From a checkpoint of a small transformer trained on Wikipedia.
Size: width 64, 2 heads of 32 (1 for keys and values), MLP 192 SwiGLU, 1.2M parameters.
Architecture: LayerNorm before each block, rotary positions, no biases in attention or MLP, untied embeddings.
Training: a variant of Muon for these matrices, 139M tokens, 8484 steps.
Each number is 200 + 30 x the weight over its row's rms, rounded and kept within 0 to 999. Layers, rows and columns count from 0. The size before them is the row's rms in percent of the matrix's.

# layer 10 MLP down, 64x192, rms 0.276, rows 0-63, columns 0-63
101,168,232,162,223,142,228,173,222,163,160,227,241,190,222,218,209,236,205,206,247,168,205,210,223,196,188,212,176,188,188,268,154,169,202,225,209,213,143,194,252,227,225,220,200,264,193,219,147,200,163,195,236,160,181,240,251,178,155,228,212,180,162,174,189
087,261,221,156,245,206,152,145,206,191,244,243,144,254,212,170,201,239,186,233,228,168,219,237,191,242,148,225,209,196,152,148,177,191,193,203,254,229,131,197,153,227,136,218,207,176,192,228,232,140,187,154,197,184,217,197,204,208,209,177,169,205,152,211,218
100,177,230,255,181,172,166,206,185,207,189,222,174,225,195,197,195,222,165,234,202,217,222,188,151,181,218,239,215,219,237,193,172,185,241,201,286,150,190,195,161,149,227,215,231,179,175,186,212,204,255,208,230,206,202,212,155,171,190,156,201,202,166,141,197
100,182,221,248,228,225,247,160,163,238,230,163,200,150,224,193,151,177,190,196,172,235,187,194,160,235,215,153,224,164,176,221,190,214,217,237,163,197,159,226,193,149,190,197,205,198,199,227,195,166,167,163,194,243,189,193,210,163,170,193,188,190,222,236,213
097,187,183,195,144,226,176,213,200,176,171,161,172,162,218,177,230,190,249,238,178,209,156,160,252,178,272,202,211,190,193,219,244,201,227,181,206,212,206,244,207,221,168,242,208,212,227,221,207,192,182,199,213,160,281,155,237,211,202,203,222,202,187,254,204
080,173,236,228,194,210,177,162,182,190,205,259,197,161,172,245,208,199,262,210,115,191,235,193,188,184,265,223,181,164,179,189,210,214,169,155,245,273,270,209,188,191,208,211,199,179,214,202,174,236,235,195,149,184,242,177,169,237,217,224,178,179,208,180,164
113,238,147,231,194,244,233,188,216,161,175,212,150,161,192,176,221,124,138,186,176,229,199,186,235,201,222,198,160,233,229,217,233,192,240,234,212,196,228,220,149,146,170,237,201,181,204,196,205,256,164,140,200,217,232,200,183,215,178,167,225,263,182,155,192
108,167,157,166,212,180,174,215,169,221,210,196,163,197,284,209,176,178,259,239,224,159,150,208,182,180,205,159,219,242,205,206,162,191,158,190,183,285,214,179,246,229,225,162,203,222,214,196,242,135,135,201,229,194,182,235,211,181,183,216,205,213,179,190,167
102,248,162,192,180,182,196,187,225,175,242,224,211,213,185,144,217,178,171,187,199,191,181,197,148,195,189,217,203,288,183,213,188,197,190,209,189,177,198,205,190,199,206,219,196,284,207,162,242,229,240,153,240,228,205,212,188,216,175,203,197,187,174,173,186
095,169,207,153,225,255,217,204,213,196,225,158,212,194,268,227,197,171,208,206,176,107,185,192,193,202,213,239,170,227,190,204,205,197,192,183,170,183,139,157,215,171,210,183,202,185,213,183,197,163,208,272,183,195,155,219,198,187,219,228,216,177,172,188,188
103,272,199,228,179,146,227,250,192,185,196,151,192,219,217,147,236,199,244,209,177,174,196,217,217,168,188,189,169,155,235,178,151,207,224,210,178,159,187,143,193,235,201,162,167,177,201,169,177,161,182,258,178,228,219,174,210,166,241,178,210,168,213,198,148
114,207,202,160,225,126,227,172,211,217,146,194,263,237,178,240,129,206,231,149,190,168,247,165,161,170,233,202,184,226,242,214,179,202,157,218,226,144,156,216,175,248,181,191,214,206,204,263,194,213,222,240,172,179,186,180,283,176,194,215,217,208,237,219,204
101,246,154,187,171,205,190,227,177,184,196,204,125,208,182,178,228,210,161,305,192,216,230,188,196,185,161,190,220,196,243,242,168,223,191,152,169,225,172,208,213,147,216,216,160,210,218,191,194,206,169,213,185,202,203,192,154,232,231,222,168,216,170,241,150
102,201,239,231,177,211,265,222,215,173,208,150,175,178,163,257,209,209,186,183,176,182,190,213,175,167,206,218,206,208,183,200,209,228,177,160,173,169,175,189,192,191,199,198,216,220,182,143,238,187,148,222,198,175,185,242,218,220,253,230,237,188,180,157,214
094,203,168,215,218,172,210,170,255,222,226,213,219,245,184,203,155,232,215,123,237,207,170,205,171,182,208,223,203,192,191,183,211,207,218,249,183,244,154,243,173,240,191,217,201,191,224,252,221,173,256,154,209,257,151,168,205,187,197,171,208,181,212,190,198
093,233,214,195,186,276,182,216,227,187,210,160,225,251,181,181,229,163,179,232,210,221,157,195,181,215,233,165,166,211,141,176,119,213,137,183,232,175,260,196,248,227,155,226,232,172,203,187,181,251,257,177,232,198,212,214,207,202,206,221,193,248,190,192,233
107,203,247,231,220,225,189,207,149,235,243,254,142,170,164,218,267,222,175,237,228,186,121,237,219,236,212,220,211,177,187,221,259,171,201,198,212,212,187,164,212,94,212,198,199,213,186,165,214,209,217,219,228,215,197,242,198,188,220,213,249,207,191,252,199
097,258,209,179,217,223,179,152,239,202,239,235,202,196,223,190,186,216,234,153,189,204,216,155,216,183,215,183,174,189,205,210,218,215,202,184,167,201,226,214,232,208,188,168,207,237,235,184,191,259,173,179,228,270,228,160,209,196,252,124,217,175,188,229,174
108,204,201,166,223,237,273,251,217,177,159,168,223,201,165,235,192,194,189,202,197,218,192,217,183,192,188,170,179,133,234,206,245,204,222,175,233,243,214,129,250,186,169,170,197,228,193,248,193,218,247,202,228,217,132,205,154,173,202,174,183,185,184,158,186
094,120,202,227,166,216,151,233,212,201,254,185,262,268,184,238,245,203,232,160,203,214,221,238,240,208,209,192,189,217,146,246,177,203,207,137,210,255,261,162,169,166,172,213,154,202,224,195,206,167,208,185,193,175,178,156,199,180,162,238,209,184,216,221,232
104,186,137,178,209,209,184,243,148,247,207,188,251,207,232,211,204,215,239,169,167,187,225,186,217,186,178,215,201,218,178,194,196,189,244,232,173,159,214,246,195,197,208,169,173,222,219,184,199,149,202,180,233,131,197,137,184,219,209,153,206,207,178,165,175
094,162,171,171,144,211,198,146,216,256,192,172,193,220,184,181,144,218,224,191,215,179,160,186,258,130,128,177,223,224,289,171,206,202,200,199,201,212,220,170,221,171,165,215,186,210,137,248,229,238,229,196,251,193,178,212,191,179,166,204,167,170,157,208,234
107,253,222,202,209,239,183,235,194,222,224,191,233,154,277,250,163,194,215,207,219,258,192,221,210,201,175,201,224,206,192,211,184,194,213,195,206,187,210,206,209,162,202,252,259,268,214,183,278,232,204,146,159,221,237,210,207,161,269,189,126,199,253,177,207
100,186,220,193,189,158,196,200,171,212,216,184,210,182,154,215,183,193,210,174,275,167,204,196,212,192,210,158,202,117,227,206,231,214,197,166,209,222,206,218,240,247,253,207,187,214,163,222,147,206,198,188,184,201,218,178,175,195,190,259,200,141,242,214,191
100,209,242,234,182,264,228,207,203,218,199,165,222,179,181,220,187,218,230,188,196,248,238,150,202,237,171,178,187,207,172,173,214,212,221,212,210,140,234,222,192,223,188,205,183,211,169,201,192,183,186,193,176,289,187,203,183,182,242,206,183,217,161,156,188
105,181,198,235,199,158,201,175,205,183,206,256,156,150,154,215,180,251,225,193,254,236,233,196,194,244,186,148,188,242,190,230,164,187,206,217,186,239,170,177,183,231,190,195,187,203,211,217,135,209,159,217,179,164,200,201,211,133,235,165,193,146,169,167,197
091,233,221,191,179,173,166,191,213,197,200,179,258,204,185,212,140,199,163,140,218,181,179,249,215,177,186,212,181,198,239,218,205,183,182,217,242,185,229,132,156,207,212,195,229,225,209,224,221,172,215,189,207,179,164,206,229,189,198,189,168,135,219,243,185
092,234,182,220,217,231,179,218,179,196,161,237,201,217,191,196,154,168,223,226,188,224,231,165,183,187,166,177,218,222,183,207,194,194,220,186,190,213,188,264,244,223,194,222,192,192,176,153,237,189,209,174,185,209,218,194,233,200,178,213,239,191,182,158,169
097,160,219,227,277,154,180,239,238,209,176,237,203,171,231,210,213,218,207,206,173,160,259,224,224,190,204,178,230,164,218,215,185,230,190,203,231,189,220,181,175,183,247,233,177,256,214,207,172,177,225,195,163,187,243,147,204,253,183,190,148,147,204,236,184
089,214,251,215,190,170,147,177,198,172,213,188,143,212,274,181,252,207,205,223,206,202,224,175,235,191,144,157,194,233,163,206,204,223,197,187,191,209,228,194,192,225,245,136,153,156,207,227,207,208,231,211,204,259,250,201,199,168,232,134,209,147,217,212,166
100,222,226,162,179,215,203,135,222,200,214,167,160,235,177,226,220,159,239,94,163,167,255,241,171,188,204,187,216,182,234,203,158,179,231,181,169,178,203,131,161,205,192,207,213,179,217,203,239,202,233,190,204,218,189,223,218,234,204,244,223,184,197,188,191
105,200,195,192,209,173,236,196,220,173,269,263,228,172,182,174,126,161,212,215,249,213,233,189,254,190,136,237,197,176,157,209,208,198,261,297,214,246,253,215,242,250,227,207,137,192,226,147,206,204,199,189,216,194,159,218,188,231,217,232,234,170,217,193,202
097,160,216,245,152,229,186,158,184,186,232,166,236,155,204,169,209,208,215,203,200,109,201,192,243,175,230,211,212,192,207,186,190,185,146,167,250,153,210,237,209,211,220,242,203,184,168,193,227,111,205,205,156,169,157,179,213,258,209,225,187,233,141,187,261
085,153,241,187,192,126,165,238,205,202,263,198,173,178,186,229,233,221,162,144,169,210,218,183,188,196,260,200,193,212,191,179,206,195,196,137,205,165,214,243,197,201,227,206,214,175,209,227,172,222,224,240,168,178,185,276,192,223,240,235,157,215,199,192,171
103,165,256,196,232,213,214,189,202,181,159,233,183,221,159,230,211,207,207,201,160,169,176,228,229,210,216,168,189,177,212,219,202,181,247,227,247,187,211,179,205,197,182,173,192,189,252,175,210,160,185,236,241,175,214,216,204,197,212,228,222,220,218,159,212
102,233,214,183,158,153,301,207,182,238,171,186,195,236,178,242,207,196,164,197,164,242,196,160,168,178,185,150,208,167,232,214,179,177,254,217,268,184,224,201,208,224,184,214,213,236,193,153,199,191,239,184,193,158,195,216,215,173,186,212,192,232,227,195,224
092,209,259,241,175,199,192,156,196,200,189,203,214,182,171,193,184,207,142,190,169,212,126,184,187,196,145,245,166,214,186,170,157,204,247,215,150,196,246,217,191,180,207,176,217,200,233,253,200,205,194,171,170,222,228,184,264,219,174,254,205,211,224,222,254
101,172,203,252,190,166,205,122,193,243,197,167,221,190,206,154,127,190,228,176,204,178,185,188,243,263,186,192,195,208,219,166,230,202,175,238,208,211,217,210,246,159,170,196,132,167,181,172,236,181,163,188,162,188,178,164,177,238,167,190,172,196,198,144,174
105,210,160,234,166,204,150,144,166,209,213,147,179,211,150,164,223,146,203,234,161,189,218,220,210,179,208,238,199,178,191,207,205,191,215,121,178,196,243,261,209,164,159,157,194,153,228,134,189,191,209,190,212,211,272,222,189,210,212,156,211,198,262,221,229
104,170,148,197,189,238,174,203,168,189,216,190,191,125,231,256,218,199,175,257,182,172,139,170,152,193,219,180,193,145,148,212,164,200,240,215,234,178,152,193,165,195,200,210,174,196,191,234,204,223,204,291,210,191,180,179,207,219,216,193,194,198,235,164,205
098,235,196,177,190,207,187,217,211,173,191,161,150,251,257,160,196,180,245,272,263,222,189,194,177,210,211,206,214,121,181,153,174,200,138,177,218,186,172,207,193,196,187,187,203,262,159,221,196,164,223,194,135,215,216,238,201,202,218,204,181,220,218,190,209
092,208,191,171,150,169,221,204,242,232,212,172,179,206,200,192,214,198,197,166,200,238,223,269,209,241,177,180,234,206,251,195,245,210,184,179,191,256,224,163,226,231,131,192,194,243,185,208,193,216,222,165,195,205,163,178,243,214,195,196,217,161,215,162,194
092,191,236,198,218,183,259,179,196,193,195,284,126,185,210,179,159,174,231,149,220,274,198,223,189,232,180,181,222,198,170,179,228,223,159,210,265,208,183,197,178,196,218,140,156,208,173,182,191,203,185,287,197,219,169,201,194,157,161,185,209,241,205,191,230
091,195,197,195,206,214,227,234,189,176,159,193,223,212,194,160,205,193,216,173,163,191,207,227,214,214,196,180,214,217,199,166,212,219,245,177,167,164,258,178,120,217,231,222,223,197,181,197,156,143,165,150,253,192,158,215,189,255,181,208,219,223,128,274,226
094,173,172,204,207,189,209,172,151,200,175,202,221,215,166,182,194,208,228,275,200,175,235,179,254,239,216,155,211,221,208,166,229,165,161,176,139,184,215,181,209,216,221,189,203,169,178,150,241,191,154,199,236,188,215,197,224,228,170,207,178,208,195,173,201
098,192,150,174,235,237,198,210,203,156,133,190,202,206,199,197,164,228,234,210,208,238,152,213,192,162,184,184,232,223,174,170,142,180,211,153,180,210,198,278,235,170,218,261,223,185,194,182,222,194,118,238,169,157,214,228,177,194,235,235,167,187,235,225,172
110,221,153,200,208,271,188,278,195,185,237,244,210,195,203,199,247,164,161,250,219,215,194,231,225,211,211,186,193,161,245,213,169,188,227,204,191,208,161,180,237,226,190,220,283,184,175,160,193,234,236,183,144,143,203,210,211,203,195,218,228,263,233,186,233
097,196,182,292,179,216,187,228,181,271,219,224,177,217,212,212,221,182,202,227,235,200,222,152,176,214,252,226,214,243,175,181,224,255,190,219,199,193,197,191,226,149,175,155,208,180,246,177,152,181,223,236,149,261,212,163,239,165,190,191,204,187,207,210,255
133,183,164,204,200,220,182,174,187,212,206,209,176,175,203,181,255,177,199,248,198,212,263,235,207,218,221,226,201,206,203,198,212,203,206,209,177,223,157,167,157,186,269,145,188,135,221,198,249,190,168,182,174,211,251,225,182,252,191,175,188,212,181,162,219
093,174,191,139,163,170,228,205,214,230,219,227,231,238,182,179,212,230,192,209,226,193,200,201,221,231,227,245,200,218,198,210,221,217,128,255,184,224,242,180,204,226,210,219,198,204,186,164,180,193,205,186,157,216,187,166,216,194,205,181,194,247,235,260,200
101,210,174,245,184,153,191,174,177,177,248,149,211,240,184,213,223,221,171,173,191,209,175,169,200,218,156,259,194,222,234,162,180,222,200,207,250,197,173,215,193,172,187,182,230,217,171,212,195,200,190,199,210,218,276,208,215,209,204,168,173,145,216,194,164
111,236,151,211,199,152,213,241,192,203,206,182,224,230,225,204,220,251,223,159,284,187,235,147,205,176,197,204,214,187,200,202,206,187,189,166,134,159,207,177,198,251,182,177,207,230,246,210,267,180,191,174,194,220,184,187,143,152,199,248,168,222,214,235,230
094,185,231,158,248,179,160,185,191,207,187,161,208,204,231,284,163,252,164,209,212,189,204,241,225,208,172,238,190,253,210,207,204,225,197,159,203,204,164,193,213,241,93,218,204,149,210,244,153,187,211,267,234,224,199,188,204,215,195,212,193,267,159,219,237
114,226,184,175,194,226,179,212,194,215,171,142,243,198,192,223,199,229,128,181,184,206,207,198,148,201,195,244,202,226,190,194,167,220,180,210,172,191,184,199,187,193,203,186,214,215,198,211,133,301,168,191,232,204,162,146,144,200,165,198,230,154,142,207,244
103,200,197,199,209,219,192,241,223,204,196,241,203,209,178,187,149,156,202,170,174,130,252,157,127,173,238,231,196,174,201,173,192,169,207,229,180,236,160,191,190,216,268,265,212,223,237,215,223,220,174,184,178,229,156,212,181,175,236,188,194,245,171,260,181
094,154,188,225,165,229,139,192,193,216,193,189,221,220,216,249,220,218,168,234,208,203,246,213,199,224,191,192,190,168,213,191,243,196,203,229,240,171,176,213,166,184,189,160,205,191,130,208,175,216,272,177,211,154,183,196,172,198,155,196,199,179,233,269,166
105,216,238,248,227,170,195,190,229,217,178,201,188,189,228,103,171,185,187,193,208,205,200,210,247,196,195,165,200,202,141,211,247,188,157,203,200,200,234,184,136,189,238,189,274,189,200,226,169,164,222,198,277,191,211,187,195,168,216,177,239,156,202,178,214
102,160,227,205,225,160,198,229,242,164,191,257,165,232,258,154,171,180,149,163,173,257,179,221,194,195,235,165,198,203,233,219,185,197,196,222,163,206,182,235,177,159,192,217,204,166,167,242,204,252,177,232,187,195,209,174,199,215,196,263,225,270,223,206,175
111,267,195,187,195,212,222,213,218,204,149,195,174,238,195,204,193,191,184,196,140,173,177,261,163,192,214,227,195,217,219,218,257,204,186,242,199,150,189,231,215,232,200,218,185,145,215,161,189,194,188,228,238,206,176,260,185,158,202,183,161,214,223,183,226
093,175,246,197,268,184,154,202,201,167,175,278,229,179,182,148,201,181,209,188,216,260,250,237,191,246,152,224,199,216,153,222,201,202,177,212,227,203,196,221,229,237,202,195,210,198,180,174,118,184,184,230,220,213,266,200,231,278,192,172,216,197,211,192,210
084,231,219,165,172,206,220,215,161,175,184,159,228,176,147,217,181,204,159,239,203,151,215,172,219,224,218,193,221,149,104,238,223,173,220,195,134,201,200,225,214,195,189,241,218,192,240,204,175,201,227,154,198,204,171,199,148,157,180,207,226,211,213,274,198
098,197,185,196,200,178,196,179,205,174,137,254,162,223,207,192,220,230,179,180,203,218,228,234,200,175,232,175,194,256,264,202,196,203,169,184,130,197,218,239,168,240,270,199,169,120,162,204,197,226,180,271,191,189,226,218,194,233,209,230,273,224,250,266,215
095,165,202,149,228,209,165,240,195,217,188,181,177,125,158,200,207,187,155,213,191,170,160,182,153,228,190,262,197,235,236,175,199,213,162,207,226,265,227,178,232,190,226,245,196,194,213,241,166,224,203,218,275,179,184,179,230,205,185,197,182,203,219,217,182
102,192,168,172,223,238,220,257,208,184,205,141,258,253,218,221,197,215,236,186,235,200,137,202,198,195,206,245,209,142,165,207,208,184,207,242,236,204,195,158,262,196,195,177,264,205,192,213,212,256,221,218,179,153,169,227,198,244,164,147,231,165,196,185,177